From a checkpoint of a small transformer trained on Wikipedia.
Size: 15 layers, width 128, 3 heads of 64, MLP 512 SwiGLU, vocabulary 1024.
Architecture: RMSNorm before each block, no biases in attention or MLP, untied embeddings.
Training: a variant of Muon for these matrices, 189M tokens.
Each number is 128 + 24 x the weight over its row's rms, rounded and kept within 0 to 255. Layers, rows and columns count from 0. Numbers have three digits each. The size before them is the row's rms in percent of the matrix's.

# layer 11 attention output (transposed), 192x128, rms 0.175, rows 38-80, columns 64-127
100:147115194120140152092108137105125143124107123132115104105115125078139152096109127136150136134171065107111135169118147132138148122153116100099131139176117117172135133146181117142101127108151082
117:119174128108130128147077136106128138132104128117110122120125089121093108111151135216145105099131105138096177142121160128136096133106131134107145122076110097148148115118156089179133103132144129
096:114132136108101112148137146144100127124163119131135121133125107087137158145157150140190121114137160165081128105156170175110150155113121120182124107159118105171125144116059123118135103091128127
097:166117140124113125114115141149064114111099116100185136118163147090155112089144148126126105158146107146114066170105100156145121124167175122140118092156145134125124174155152064134130158121175107
104:141115128178158137133125128123102114122117146180095104104143132135104126176111068132156147148165149179152130133144083115117130128066138116161145104133147112136134150130160099107135150138157125
095:118133152116136111109134136133106191107126137161125065090160173135144141136119106110123128134097132138111122178134114142131127144112128114113153128142156133112140165090168127130161124128136132
108:109124119092104147098165126141117115130083110160112142109142161173116144090117172114107111113172113119113142106115128098128087090143187094160143128120155128151117113088116075104095129160109100
109:098160122154103174127153167142148109158137133103124052121138165116114132144103104188160143136130152161108140109128115105128142121139151154099153153138121148134090133102122126140090147113089150
092:155112160158149104143159141117148106111133053175140104103113145148117167136129122090126163141125075182136121111106125103055095133126121140092115148118149160143119118135113173156161131119125148
092:092120122136163129137111116088147133183126141080130110132149096133127128135127165139131108115120115110133105136126091111171123137073157128125094133142178155123128125137117140123108170133105163
099:154133170147077156099121114152148135122102124127151127119133095157129155114091088088161087096144110154140123121116153103124119114118122087095122137150138148125102149080167113094081114148102113
098:131153160130106084160119095135109122075135137155098135145111130121114131142144093161146114128157153105118150118130163131131117098167118153116140085111121129134193155085146145118128126152119115
105:098134156180152150107125140135152109119140087099114134117148115115106074098138186144085113131105177160134130076139133143164139147109094141111122174125098140171118157121107156126125116153164124
091:166123141126129103107124130105116141085125126118101163130119114112113141097099155124142143119108097119135112109175127111109134165102118115072079105128125120115139138118129179129125099144136123
104:162105093114093147164120121103133179151096061130159101163124151140100107099116149071140126159143136125140104155142123180114119108150117134085087109170184154155113109144127154094140128109122160
108:102113148162154153079117095128103111162127127116137160134094163121149142163119154129107141131136151177146144076131106134124136118138095136084133095153093115144121140164107127149153143091129092
099:137129138102105164151129104139144146135142127141151177172130147106144114127168110118132096119149115113130130136125167137113088110117148141141116123120143154084132123145148101161115138124159135
099:127172099136148143165131088153137145109140086148128116127132150167126137127103119160111113122114106135104129158100128176176122138127141109094117154109105175124129131112131129149090132098148094
093:111140157114069138127127131109117136122141095135182137099167117120123136160112090142137100173095111106119091155110126157140141102113143113174094123118093115145120152154125159121084121171079106
096:127096130119094084133172147150084122168112155113105099101095149164126152144110124107182127133140123131149143088140140123114114150120124129077150146100182112103081127093093139129133116149109153
105:145155085138119089104133096111114124124128119202117165135109125149121104129110172152164153117135124168143113125180129128166133108151145124165152148148119094134102108155115173168124102115162108
108:114173096163121155137117121133106129167107096099103141104092123117120112125140158116055106124121122102118203151141096113154138155102148143099110112133103142155112085129126143125153110128082123
110:123139173160157075088164108111118106149142145137090154115166159110123157149148146154111121177107134114118101108132127128107076106132124114096134089158133169097128143156096118114146124120110104
098:106160125164108125113152141141140146128173120109181147141159133143148100107101145102107124154126128145159100183144112100124156136137124131124106112137105121107131154135129091160152132093110133
108:135157081161160152121132101160107148076136118122142130125098159125127094114139156150128098118122125154113153170141171118112142113092099131071122093167094146111124119104140165135159117126107180
105:146129151154144153133110144137108147134177128106122096085127143126086146149107122095100129126115107123110146116119117112111118128120138153147141087107123143137141119121157136120174153150127145
096:190141101117085165090105148142102109155142143118124145149124115126167158150147152132133127124176061148093129171116108128106131119109132140123100121171096121126100129150127149138114158117144139
102:116114121144154112154126115104116144100172146166149165084117123165112133095144151094094135184116142161129131119114124115106117175155116178133129143098107152166103135135148151125168127140138116
097:149142101120133135074056133126136134139110114173102109162104125101133147123140091111131097131091125194138123129126096102114129137166137116143136136157127150096156176151124105131115197114113145
100:117125133131144176154140150095120150127145088163100106126143102113131104071101167104177114141176127144108152124141119150158094126131133109153112141127136138138116155148148156114100134075131131
094:125142122110132105105127146149157125087155108156133144095136117119107144130067118130128148122094136144139126120116103094144112131124099123147121133102131133084114105109134078116134136144128133
090:140106155058117101141121095112132125123132132124099127133151080140127147156151136158146145168157130127155133117135135100119152108093130112147144166120089105157179133119151134145136100151141129
098:131139101087123137143132162135178093149117169137125119158126114103108111166102177093130121131094164083154105076101154149140113135095138169086138140141095137137133133118140141082142134119143141
099:131117143103103128157145088119116179130143192090134155127125133127116120147129139168137134111134104125102132161158134114133115128148118138166127144129105140107100146119122094171098117126129096
104:085126119104073159175106123131104146112120123135126133112137096084100084141135124126178109121134094158099130117184096132108120135092133163101095132095151101128133145139112091149108105099136130
097:114114103093117129093131101134148155141141135132152113127111156142144102143171111163138136103121095177140125113156110159107137164138138161154114119088128167135088144128116158154142096167131155
100:128144145110145102159146145096156171137139118139109137119109135126087119094151115144166137119103152056168130096126121113120078152115140122105138140105167116090160101115124133148118119150115170
089:103163118139118117101116140177080105114116148116159111132123186129140089114141139162120148126120142170130148127120113098136150134095141125102153147137108127181115126091128147109082118120093156
089:106151114129121108142117126106127120147133139149115126104145127165104132123128155131120140110113110137148171139115120141142152145147104083187182126159146123108140116121140123104093170123105167
110:122161092142128135095102114157102142129129125122160119140157125131109133170176121067158091154181133130122134113110124117156112121114125174171120137141138142118105105103109120150136179152111104
089:092090122128122122118134076140103130123148142125103179179121179154112118155137191064128140105115115142103120134146144112165129159096112152163124099116159130128128148105153164114135121157109196
086:126133151131132109143158089153162135109136127156147060130103137137154176122126115169129073154103105119136123085127121137113127132156130125146157136137129161102116162194126140135112181119124139
092:123142080108107165061117092121134112099135142090097116130118129103135120107108115098141147114075131188115158070144144093114155128120127137130121164141130094147089124129122093136115151136145135
# layer 11 attention value, 192x128, rms 0.292, rows 39-81, columns 64-127
120:142141155086132102152105091121121116121112147129110132127109110167098157134117142108126115131136117134145143132175118110130147104099150161125124144114143164088177090173128123137147085066140124
101:131118133122102102126170110113057121135163146093128070123108176113151106103156116137111118126137121135132138120191184115119129097176129124131103107137119118136161138150136096119113141114154128
104:114119111102127134112093139082110177131100117120130151113145153114131162138095097157130133126126143136076133155117080129146141097117181144095105134134165098145124137161111143122114151104147123
109:137127138117148144081136107138114155118133167096148081182103116134108107118122099147140143066102096117140119154156126140125085104111129154148111160123098165137126132162170109125138144125137144
102:138114105163115173121128162118142064132133147096134113170135117137085151165086127150077094139116094157121133154145091145137154130118110092120143138140119134109090118189130135103103125114133114
109:125134101113150148116116087096138146090115116135152135068132150156155157156102139166108117110146102124125137102125134130132090072090097114101120096148133136120126157111167134160136113148114128
107:112071130151109156106088089112136137150113153140149092120160151121140123075174151120126141082122115148169088078169124133119106117122084130143127166131116152164090120166130134125128112120121136
092:135169117100150136121148134136152152082141135140113091168137096118152135131126117115100145121122139097100084129108144130118121132110109115066133135163088123110084124118141157140120092119136149
097:123121129135143123106097111145165112178125129152163171143150124129091119145138125118100128137108100123126127138119161127129121162118104092139114148144162170065138173111149119114150150144126075
103:180115119136167140155141173130118103148106133144153156104106140142158135099113112114134134091111067120105126124136132146160088077106094134121123126114119126117124147126132149099127164128115116
105:105130162150127142108155131102130125114149108102118131145111135137091150104092156124138098107125132165086106147151125102100155116085115110137146090152184119119121108169130123153133128153136131
106:116164150151115138118116090147142128136138135162074108136104128155136129118167152157148137107129121125139129127144051131108132200183150117114130155124140083126137127097084116157151105123121086
096:185141144118128093126113081103122139143168081096114127118102114144093150156113135133156124144124121156063118157105062115160099126112133105145090153095143083170135167098125171141159148165161110
107:115100127127089114075089105118113146174130101174119146127094158128147135134115123130106098115190090127132146093136124131138139147103137091067170127156108109149122140131130119144121182160148098
112:112141140107135149131156130146161149156150116128103111117126167151153138104137136131171150113084154120127139125109121160104150110183118151120126093095166148173127118152076134102147143111090111
102:082114148128138105098103130128128158132108123125106155104150119140162153136104137133125156100125160105133130102148154116168145086100079120129139163101105074083120153107088110091125127137077152
104:097144083131156131143092139101156145120112146166138115126098116115123136124131116122059096091144138144197143140143111101144157129119135173089095140157083138117115189122127129153129118127127136
102:147111118175087146128135168111083144123116117148154148089102127131137137133157134140072135127157124130094119155114114105159099140141141112095159156145140108120117125136118116107108108117128127
103:168135097141091104077144097137156107138164145150094133172162161130095165118132093132123126148136095142138090074121149137066117123148088135137140083087124161166107126126141117128166117128092160
107:139143108113127193138143140135097129100124167092136125119099147117119122169163132122113129083139153124134127094148064102102113128106104147150109120124135125123151118091119090130114102116108136
110:125129110138141098110099132172132125152141108152083138104106139135137090096147136118125111149138141118095195084161092116118157128106120128130150150106136153172113130086140133149153144117119138
114:144141095161150103077170139108138120116181103132128168076164090161121169135139161122135128152130090095142108170113181135127153119122116151142107115160159145121117157149140129096094133143087139
097:124164126188184104097163125131111124118119147132109145107142138075137089093144111151142144123127178138119104137143112094152128139174157167144104141144111116140150118169093153122135175145150147
115:097127117106147162091120153115123115120144130121096129136095123117119131119145178101113088140117143152109141127141092146119151122127144125133118167095160123152152104117113165107098163151123091
107:143092082113124103118161153143112163168119144101109128097152138115129118136077145110178102115045109131137155153163114121121097140118157122138179105174155166112102107156103149109156109150115146
110:128164118114087117117104102186135091095110143130073127149136167179145159143114124096131131109169122130116100113120108163114095101115139127128120151096125109145129151168149110117152113116104086
102:107147126129116119162129137135106088148102158131112122148094135104142103107172116099164120115090124144138153087064125099116110081117107111135158166129157119144147146132129155144105165120105147
105:136128149114119149108140048118110132158131129159154133160185131177126145095133209134149121132121094157110125156136102129124118119102134127138146112127110110132150157182112081157096114089129139
098:148149085120108135103099100172146160107128090134124117134146123152115089110118173130130105156146150185120109144131114125116183164106157137115150146087152138140159158123114118105108144135115106
096:122093113168149133146116146094148126151158112113068114131128147103134130147107144167156162140113122150091108124166180172147108131154157125116125159149108149187132166114140134122120166106119168
090:154109128090146167118131203149142160132100164116145145129120142083144141140111096152142173126160172155105115101144136087097153139151117115130117121153169158098147133121128123091127152128134140
104:122143103177145101167164105114090137112114067113129151140108130142175148148150117117150113132144112116105142120061111133180073110100112145126080128132152104122115101122125097148097123149133116
101:145122097113133114135090143138110114103102130099152169143131122155107090123143112141101121138153117157178139085130109088121091132139098106135156120121136115159106135177118095132167146107153138
101:117139093126123122136077116131161120133124100113095103159168116135158124124125120142121107143145126186082128097138121112117179117119087144145103106119133132099097140134092099129110136091127076
100:105166123139093161166149146131135129146142146148142152101120149106109085120168134122112130137138184125126130117127138131116112128110103094124127115133098093139152157163116156091117121072121088
104:103120101178173128151126127128176149156113131133095145153114108111179123171086136104110117168132140122136122168163110070160156119135121133074141129151106147130096103099139152132137144136099097
097:125174120120122113123135147120148094146141083113115146109161147147125141115086132155147121172130089139108080144105102138133141125116117146109144086137158158108121166122128138142165158127100106
093:112157158109120127144118115107128132118120125136163124120144121130109112159148144105151116113104103139177093138140160083126124106133088152109094130114088136150133104158153143112128109163183137
118:162166121132069148159130111106133110134109116122126139125145092147178114088131133104128090115117093141129125134135129141122156127139136125107137167118145110150110165138164126135111141115104108
091:184129110116136085160126109145114116159079107128131145126163096138137178085128122140148126129138132110117161114089152132136140110129112131100121150090124127126158165163137136097145171148132135
088:113112126115134145110133108109156110123137156159142142133158073127155107115116117122102128128126117141125081135144133126136177119129056142158073123107169104188105153130128103132116123123113156
092:148189099172154118137180137164120128150151109119138105130145131156095155099159128122122117184165089149106104148144139164092131126129158089139162128106087077130154117134128152156153125084137101
100:151164119140119157094120100132113103141059093144103092128101119137126138101146139133121189133072113105129106159137142126094120125095123123141112135157123087115155120151124103161158158167149136
# layer 11 attention query, 192x128, rms 0.207, rows 64-127, columns 64-127
106:099121112104130127141140140142169118132103129106153132101135185131127113088175200092127087125125083102141137115107110105191174090155105107076129165135148161089113125114155109131141155146130121
094:093128133095144143090150085137161162114084121102146100126116173121118101106140182108142139086119122098157115103123098132152130159136108140133177111144169132107097094126172123114129107117130128
106:122112122136143115142089156094113151190165098140144126132149109166124118143110097148156153166133096164115121144123139130134128142131122152146110182119155072156086185121078145122159171142168155
103:176149161134154121176136119115128073165136145135128108118170146113160131142158065139093117136131102155150133114088088139109141101126108114086128133104128105141109131153154085122127103131122133
093:112133121153100103114080099104117150144146093149132108113128129099138166159113118131185151135117107187115095153127111111075134162129134122140154097110145087159131133122105146164132122132187147
102:120158148171111127122117167116151117141176084109155094105188095123102106169157120151126161100121135142108158149133168115123135121119141115119115110110111139115148134112109159172118108168116111
104:142100140100153156107147156106176134164138095135149093153090116109153161131130117152131117128128106128113125171154150152064084172142209127146106124128125107163132099093104170146079135113127107
107:159098057117115115141118138123152140107135105138090153118148158147158131142107105157104124150140136136119169132144112116100139098163149112121077157124144177170121144149142161131111110110142096
096:105110160094139135169162121153144168119136118137150099097130138121107122118146178124091116136118095090141113095164108137148142047144145115125142156102175140117161077122150136123158145111129102
091:103166124140099137093102100147151182090111130135151130137103166121134129104182152119139155161145156163163117116148090125111137128128082115129144117086119150141118086118133097126111087115180167
106:143126139098061134113130142126139152127104118116128102117126149122118119104173160130114118103128133124122114083129108149113167084118114119091165164140121131115091139110119107117139174124164114
093:144143148134116117138077095091128106136152131101119129116140116138114135141119160176104132134195098147107173142110132126092123124134171143168099111094114065157117129125108138117099140099138129
094:162110106126149147113133123119143100146133158120128124152159104105154122171089100109149183150126168124110149109116137145128088145110130159194120130130106120161105159105090135127113119110119143
090:176126147115090156127165164081140084134153134157141120146130102147104129109141066114115108165116119086163144136129173142135142098136114151122130202121139128121099143187116116114083129139170102
103:130158086147142129103143123116132141144106140124114111097137155123109175102115145117138120151141109133159116145160092126170134120118165086099146128114088175129112122164133148123146138144126109
100:102084114102159125113130154155136135105070148122155149140125179119162131125145132116077111137123111118102128103108081126131125148119130091131103129125160139119149129087155093102132123145150142
089:136140149136124106151148109135088143135119163087116122135142104158073174134159135151159142202117127105109115074131099115109131109151117137113126122101115121155126154107157121170133165106149155
099:138117105108115129088113141127082123144112129134106077162112116133180158162115134132098161201095096129111157138108125101161160166101112164174112138132165115159140134110109157137129123123147133
093:132157086101154095144118162119112134129123113109112158149120125121124105073134108091127165122102121189118141162141133112136172076198126117117168123095092094121103125189128092086129133112103112
098:107126105138086119139112152165115149113108108112150128122086200141130127136146209112095096106113134118136135118104084122158125145094143128130175116156142137115125127142161108111120133126123149
108:106140125141126137134115138092105105121126091133133099144152106123165095117123056085134175079160134136105108130126150151121143138121161097141106119127117094083138106121133118165124104140150141
113:143092168131122134141144116140117103118115144160153142145123175142157092098133128140123139107093149075148096097156099113138138104109112145178141165112193126110136134163120088167156107102130122
105:089125105115117129121126119143095173113152177096154131102121133123160122088109158140095123117117136139078145125136117111155162104127154159080151102149189133154129144114152099157128116114117126
101:130136128130132110183169118146146132123099124158172160124152076140070127114149155093077108134166062102123149131106120118085146099110127136095109144155132088120144137123115151139136103125094148
107:108120119102106160099114098081135078137122127121116119134119124119136096097127137123138124127195139164118122076172114109085148199115131144151120092114133129116128135161130135167100110101148092
108:143158138139155127104104144152183102137117125114113139125135118147113125140124090122157127132164137141110126068111137142108142169161166112102153123088119107125073118149130149118067143170118145
098:132110145098076136109125119144125159144144176099138148132138083100116135176099147157106130137107156144137138136174161124121130110110170122140150129132139129144114130124125154155107166110081107
092:117126118109099149152126105146163149153107121166107126092122125152089127094092157139128140097063147127191136132141143134151106097140069137159128157126165144132087105142158107135133076152114127
105:140125156119081124091124135148119128125093148125111106135144076132179129146135114097117148114090100108104155164134084114105145151102155175134076150139136128151092149106123130096136122169142138
092:160086104111154138150134156067185136115145114133126126124132109126130145094152119167121113104124134125150096142138149101134122131141155082138113182164100091147124126128129110123141095165139099
113:151149117130111112097129144174143139068114120091171098134136117123129126143095139124128158132156156109105154125138163147117152142136143152146104141093102084116099114131149138148137140152129117
108:131128091111126124131088146113148120133122145105133127139157108115140140126116109153160174166131179116115076170120153133148137145135087152096116080096121151129145102136090181103162106100088153
108:106175117132110180077099115112117136115165109156110159124125117089154172126131099194152132156143143127111128107132152086118142132116133121138131105149120115179123143112126139163131114106161129
089:129159154095088090125115123146122131094117128171134146135141141114112147104138155131123117121123144167145171117123134116125071118118096095117137123171122119078167164097105104121113108177150118
117:124107154087142163116133135139154088135144150123115088128180159114117172130158168122130142156134138098138133115131185135134136176132085147096136131132128154130185135155119118122132106153133128
109:097149114177135149107157149146137082148084129099131132144169127125097103153147121127124127144096150149127120148127110108083122059138149139117136171110094131137106101129129145158148127130093123
111:109147118107132145137160143087137126114153106124099119120139147155120155124129116156134117079105174119125166112111128150103137077109164124113082111113151106135088109151145067110125127108153145
102:136138180133105108104115103139110142123156137117137164101148164108143128090129135122139142140153098196134096124143101131135158111163121137116124173146109146128098101102129143128195168098162119
100:115124132138109124105150148123124108113170162129144154161182110126140174140128121104116070137116140186126157132123145159132136117102120171149176113153116120126122132159127100152144147116106096
089:118098094136144120111151118066129127156152101106151120116149139139098148125120103127115151111137109142175117158123135122152155137131138115133109150122109120095064096137155117124119116128113103
105:154152164160152134142145123144142101078123119155099154150118101121119102121128094119173139176107139140093131114129123130186145169152157155132070199145090135112146134104150130146112121139107129
113:162144152143135143140079158154092164106105114057137091121159123170157120144145135102156115105086112137106139117161121124183104148143127152124116157144075146159117124155181137134124136090139124
123:118098131149144161139112129124089129091156087144152123140132107113166131098140110118121116124108097157114146139090083182126111111122121163150120139080119161157116112147072120133136097158091079
114:113157091140179110131084123094147081109126182097143138157159121144120137095090122067102146121117114063120136112130137136149140141137156147121103123115121161163148127142091143105155124124097143
105:122114136126112132118143156119134125092122090101154108129148149154091110116097118123116141142122174071163129115160133121170121115129127086093105117140126149128135103141100118115149103112121129
104:138133103081128156155168103159154118122100112144102073114145142155136123120115074142107171168159127152159103110142106138097103152100141149112151109104112162160156091124141140142112127127091093
115:143123152102104097175164121115121094169103090113127147118093182083149133113170162109096142118100140107130149129134129128139141125154123083118085113111102109121128129164182110112124165132091174
113:143149071132127113129092133124112097151126145135096129142106163148108083148134146108144130112100133116167126084123185143119106119131089128132128134143152117117103116091156117132093116124150148
118:129128147118128171102151163147133124132132105129146101106132121133128078088152089120099126105114117147118113161157121152095189112143127093150119103138132133129172134076099153102142134110104144
110:128153172155104152084137148101168147080065158111119108150167113109164141137132131160077150091147131130110150122114132124144165125126137102147109109112112122136106149167178117159122130168144084
087:141153132141126126114126135159161117140116134124098141119110112169130093138126159126098143102087090138150113114106126087151140121125101152113136102141167126099133126117142155184096080151135119
105:132125136143134137120180106158128126115127099142143168127089164144121080104151152122104142101125132148192102135112096134165112104148143143104112160120199139102087142155112183106104077122155135
115:140147126102146105158111107110097118098125122155125119127126093116139111104158132147117105118148114130123118148172145120127120139151125138144085150096135143118165184113151157118115179159132123
112:115123113136089184120140148165150142110104130117089123123071122162099167113141120138082136123131144144115126118145128144132119135102143116158109190129082085115131137091101081109107130137119121
112:093142128106168150136159105131095112086162135094127106144136109143112080102132089092140144121132152062130126132154148142145103105171166105114145121116136132156160103120163139142134116121141098
106:126096145129137125113119137154120113132140162072118137105147101101108091144117160149106142124124138116127103148147143114166132105143097126112119138145121124094138144141112061143136112161114099
114:136122131126154094154131135117126115163144121098126112126098142158138127161123146066083112142105105069137095162145110119109122115153136115128152115123104126105133160107135136148089119144114109
112:122175165120100172096149132138115119128127107107123215135102141141133135144107154109131150110132117124108129097112111118083080121119114117124161130132147122135143136130148167167120151115091118
116:156146127114132126176104131128131139115140089109148094146082192136085140141187128130122125154118145129134105112129097086146071132128121164119154135135137109156147126133133141074147113112148097
120:113128118144148131137089142149122090125112135125082132138144103115135127139161139126113152134129075101164116131073136109155142189136118170130098113143150119125145121162124130155146101139191120
112:131159103138093128101064148164146106178135113113144129127130105157137131127148133170161105103145091124130189097117109136122124160155116113117101130133121182136098108132144156149126155135080118
121:162101162119103124117137117130151185163136115102121092096140128111158129135128142085094093127096126136094131148112105121143101161134149114159122115083153121143111106096153152134089153151148071
119:195136140198106122121134097162157156102140114149142124131142124125078093155138103135149139096106143140137122112134155136124150107143123129157128161131136148154138144145095152129094142126082135
113:118109126108091134126126106095117095135116089143142134148112094122133129163104120151159099131150116133134114113134125146150174147090127148129061124146059179144124163152135153158117134088190089
# layer 11 attention key, 192x128, rms 0.219, rows 64-127, columns 64-127
094:118156124124159093096139125168110168125185150109165136135127140134133156155110114144093147141106108137107108123136125173122149126113136154172121093130111111148154106134139098166116135137108169
096:087139127145134122175138158123135097154113127113140134123091144146101166121138123124127089103095079089146135149191104148149158094155107078066118139141136129095108137154105117122095131192146111
111:101166169163111154095150136160131128131104157139082105164163139139104160109132137153146148165142100097098130124125138150141132122114168135152120160173114150116119111150114142138131134117114146
103:081141095097085165145120157136152162159148150103121136144130114106144105168130129108143134163155148158111158088143153128069107117122144185171125121110145117171152110143137177144125116117118067
105:172131139150145132151146122117135123098165198173147156153115140138129123116138120146133132122120120110116146111102123129097104131087134126143123145100138150117145099157153136122082173180108171
108:136101112163096129111131138103093113153128114140159168119108153089151177157126114170154132117147094120124131110097165134168119167112119109133148103129129117176102115113139112162104149092147149
114:126105150139091129099145121120128163164130123131065152148153134137135151107125109183167160126110140114160084140132099066154100099120106116127133124116158103064142095117109130135138133121107135
102:137124146142155110121147170073120129135154136139134112123133118130111140102176131119090107095110150152130147104124155155121159155143136116128160195111094080157147124116143122091128112098164167
100:149133115100112163126136165106112119172121154099088135108143107128157153097166105140139114139120138152099108099119136101152144156116126099084122133139103119165090125161099135091115154126126084
100:133102162146134124133139157124140111111086105069143119141107117098110098121162140121082152059124102129125137129166127163133152118138175123108166172130153122168141174141089124096112132128105156
110:089128109131107106125122164125136136143089169134142130118101106127109104133135138121117134138057156139111152166138077122134127158163124126121167120163146123110158136115135082155131126112103121
101:126121139135138146161115163122190132123087159080140117163110079100147093154122124139145122122090150114130123146090144094152115080104159127134144111138107098119142127085106133126099167165131131
097:109134122135108079129106092098097157091123129128102123122180098113110125137136116167098143113155182121103140148130135144175100104133118128129142120113115135171137157126137142169162122112093126
095:127169131112140136097162123114144119163097162137106124115152124115154120119131141133097165109109112167107103085120104065105098147117132219140107135112127145102124111117135139123136158133111129
100:145123164105112155151066129135143156086131103147169110139103129123117052164112144126160153116098103171117178154130157109139152100139124108095099193096152129124077132115118128177106120149134118
097:140097117143098125137136161092096127132144096108092139110133090145143150061101123125140161147126160140115112141120109189147158141130099141076139115118127106116132163166127126125120111121142172
092:110139133109132129174093087152136140103086144155126154154128087114115139112124155108159126118135108149121115119110122132189168112152146123116148125099145120138127151101092159131114117099135158
107:109123137137126150108133141076108130134151155108091126126172113140137112145124112108146155138144176136161118102103187142152129140131154138119127145107106132144103125152142124127122132135108173
096:099183162119123162080105122128125127134129091090093117144126147140143106164135170157100100129132135139099109139145136096087132103115129164131137130076139080107129154105063096132172107113155128
094:166110106126149120122167139094109107153121133153167104138109115149140078134152062123140138114111121111168141127127111128098144171123109129122133152116086146134113121119123113086082136121142119
104:124085123180085169172138120151099171127108162162070136138146137116102149135117114126158164164135160104165162118113079139153070129119123097082155106149116105160119133159119164141133132130142153
105:095106117127144109118115113132156115139129131137110095063080121095156093102128103116129157139110132120170153145116110133133167159180143132144100102165143151109081167147120120139129142144136102
097:119134170153147135157136109182078089162118200129150103075125132148132141137153101123150153137146121076149124140125147129148124136123127100123162142123095131086162122166133141163111117143138112
103:180081128143130121127159083134078170116124139129152130132153128100142141153166133087124100123144161105111099122113158173151164149107088114133097105119110129112101102084097137125157103144149148
109:179123122113160081119118155077129111135088122107071102121154089078090114118130144120155116134116158085115119120124149153123105135135116130088153142140141158137135141088134130103142173122151147
098:133133125130138166099159141120114114173101121152178153129160108130124114152113143134161111110089168153081119103155163094127111114092120113125114113129140117140208143176123138163122101123131125
105:130150145171180120117119118127101092173149138151135105096112136078136117118123109105097101115100096140131135109141146143160165153143129088123114152111113106135128140126129133093131157118114116
096:111079127126121139115132123116150066111112161095149097114079084131113120104108147160125101149122130134158122096149119135085144142122142168118101138152161156122103147112107063085143142124156082
099:175116136129097096124128148089087120091154139108116151160147095162141137151185115159101160087101157120134106111133140157133095130154157128138138110126139123129143152140141134097087139134121163
101:135159080117136133093144115154161141158134134133141165110090110150156087111128154110098103148151079165119129151107076127155117138113141133110117135131137094084132131106099115103136123142119152
105:137112172161061148115105146138111146141128117099126163121130128120139156150114161159112120137107097150125112125115137098108124167146149109132149130144069127180123134135164144146145126117164134
108:128178132155105142082142112086123091111153095107099167168123168149113133133099137129110089069117110102139122133136153110105145093112120110156110166113103160138126137121128120145145141113145137
108:144116128167137111119166144151167131109121129136173139129137139165114100104116120063126120132102094086107125130122170076141143132111180137154129141151127128149135157130094147134174160119093126
097:149110136107105151097120125167139088179122144147114132145084112135145138116102124115152133138140090108166099176110149161108161116118133155156119121059114103083079121133141107129167148147150107
108:136112114122103161102111081142102102112128140179125146138135147131123158084121159136083116102123146113082087142096127097159182160150111138127136136149147129142110116098101152134140174138176154
112:073131130139068173100114118159136134148103112121158130074137101136115144143137116135063107104095117110144118106124125100134169123136130118103114153134137095105118135151154098114132118084141114
100:119102181134119161117111148146143156112126137143094142113092139150091102121138143118111100130131100102128128080134104140142147115129150103089138110119135114092179178098161144120086166132092066
107:121129147101116128111106122150075143137106167087137151174130131129107142145150146068109123110128150133143121166145140138112132146107133104081151163155076178107097141156113132154115110133133136
104:148177156118130142112113107159143129085153166117110105144069127128087087139138119139055127165104110142093129131146119123091128091133124110119156120126102110070117151152095151123173127132084151
092:116108117103097128132135137128129129184119116110142109136076134150116081130151136134111112133111117113140135107150107084155131122119132164109134125136143130149136116116108155125092092138130136
100:129109143118083067116139129119098142128110119079087120115067127152134148128135155080119097140108131151145136120140117132120124106121089083120150127166168116164110140130154142103158108112119121
100:097145138131125108131129158125108088087114185149104135143105123143159136134164099115147121092173147150160120156113124133116190131109123133147135127147128116167110112138174171168172063089161124
108:103121117128109123151160114114152122137124143108085128094138157162100115119132129100168138130120153161161123130101104152126158106108146159096153115130126121136133162173098124150136087133157162
105:102171130087098156130116159105127148155099171123116132139147152137120105124113128140160080120128144142139184122128134174128099109142126090161138142112150162118123119152097118073127144105141156
114:113117154099147162076121157138127115142110137136147102107132147126102128107127139149137135120151117133113148163153124121156185086132100121115119139174131162157147129147136090086107124098130106
098:150115135142114123142163132132141076158140115177105103139099120152114153135103132168112153128141115121155129135102083129107093135120133122143129179113099138106126111153130135145160113155131137
107:143169097110107135119171114115159149126160092149131143157111136171092163155148133132100113138139203128122149127103123150136127126142171097082079134081121150156107135115130128111157125103097089
108:126108101133157113134136125101133066115134115123149150152137162117111133134067105071104127144125152123146173142157146100123149131103132145119128114151197140119168146075143184132127159130109116
107:124131183136115099129108138140112146157117117103112148111109147155150152157115100095126135117119135119129131107100121109149097112113145094094125118179093097147133106150085117130169172151121152
107:139102115145120116154104136143121148127098104178050130110137104143099153144137086151117126172129129129114147165158153169154138097110149140145141116127143121120081147099136195138127138149126145
125:155163099117134145091113129147142069131132169136124138071096149181118116082149147160113106148159078112134134102152128113129135133089141150072104107123155108134094139161122099109121145123125128
116:170142117127116100106126105129111123111147108106082118139148137087135090168149155118111143128137145156101127095100170179113135147121146129109114103122067126124155115133125181167100143095108149
110:096139143138153108174164130138112116121131146115108107114121115127111124130143152137131115088115092135131156109090146133145164144178122106098079167080169142135115087130135178125150174131152096
107:162110166140072086137166165126151107146122139145124125103080153131150114143133128126114151170108162164109085152081120095159147105122154122155115121123097130090143083122125127099085112101131154
109:103139143122154145138125131177116151134138193136125122152090134137115141101135121160160125116129117135141109092146137121134129094109143096120122169168155140159140109121100115093157139096132167
110:115162103170108148099082046109102134117140134117145127142170135118160097156152115150155103124127116135078127139103160102155111152094119118125063101119101166149112147095138131116104147144113142
109:143117096127066106095119133097131115156140122122183150153164148100144157126175136133130125138116084190122144103106130126103133075179119134135173104130143117141104128132115133070137120124098133
098:138128112100134096083144132159170119142117158097055105100197108155095120111070086154089149119124126126156164127151126102093146096156126121120116109113125174105111091125126140101152122131140130
114:164158163121102143111123112135122167100125124088118135170127122091141166144117103150146160083169092161082105102086141136122110128132158177129135137136139118159136147118161137162117118145125115
112:164146114138113146152123102129133086093096130101125139118161096126130107159120145119146087087143123086123111131113157153101115124089136149129152162132108124119120075117139118108068123124164122
113:157107092146118173105135107066120117125116164162090134118136171113139177160113130124154145147111147076143117130109132109122113139122163167119163119133110124160167122098124149149135102137127131
115:150142140101097106126165135123146106156127138151140114109132114146131143126139139185135126164080102104176121172116083172129125104166137135077143149157156112143127124149145073123126144187162121
118:131125136112141138090126135143130101147097115099145051133107128137122123130157102125114165078127114126103137133125124141161091178176124109140116107159122134120134111136108119110133117121126088
116:141107133092166134139121132133124105123157145111128125102141102117163106134128161088125135141133116076128141134089109134110169158075097080075092150127099132090133130126142108103109073142089108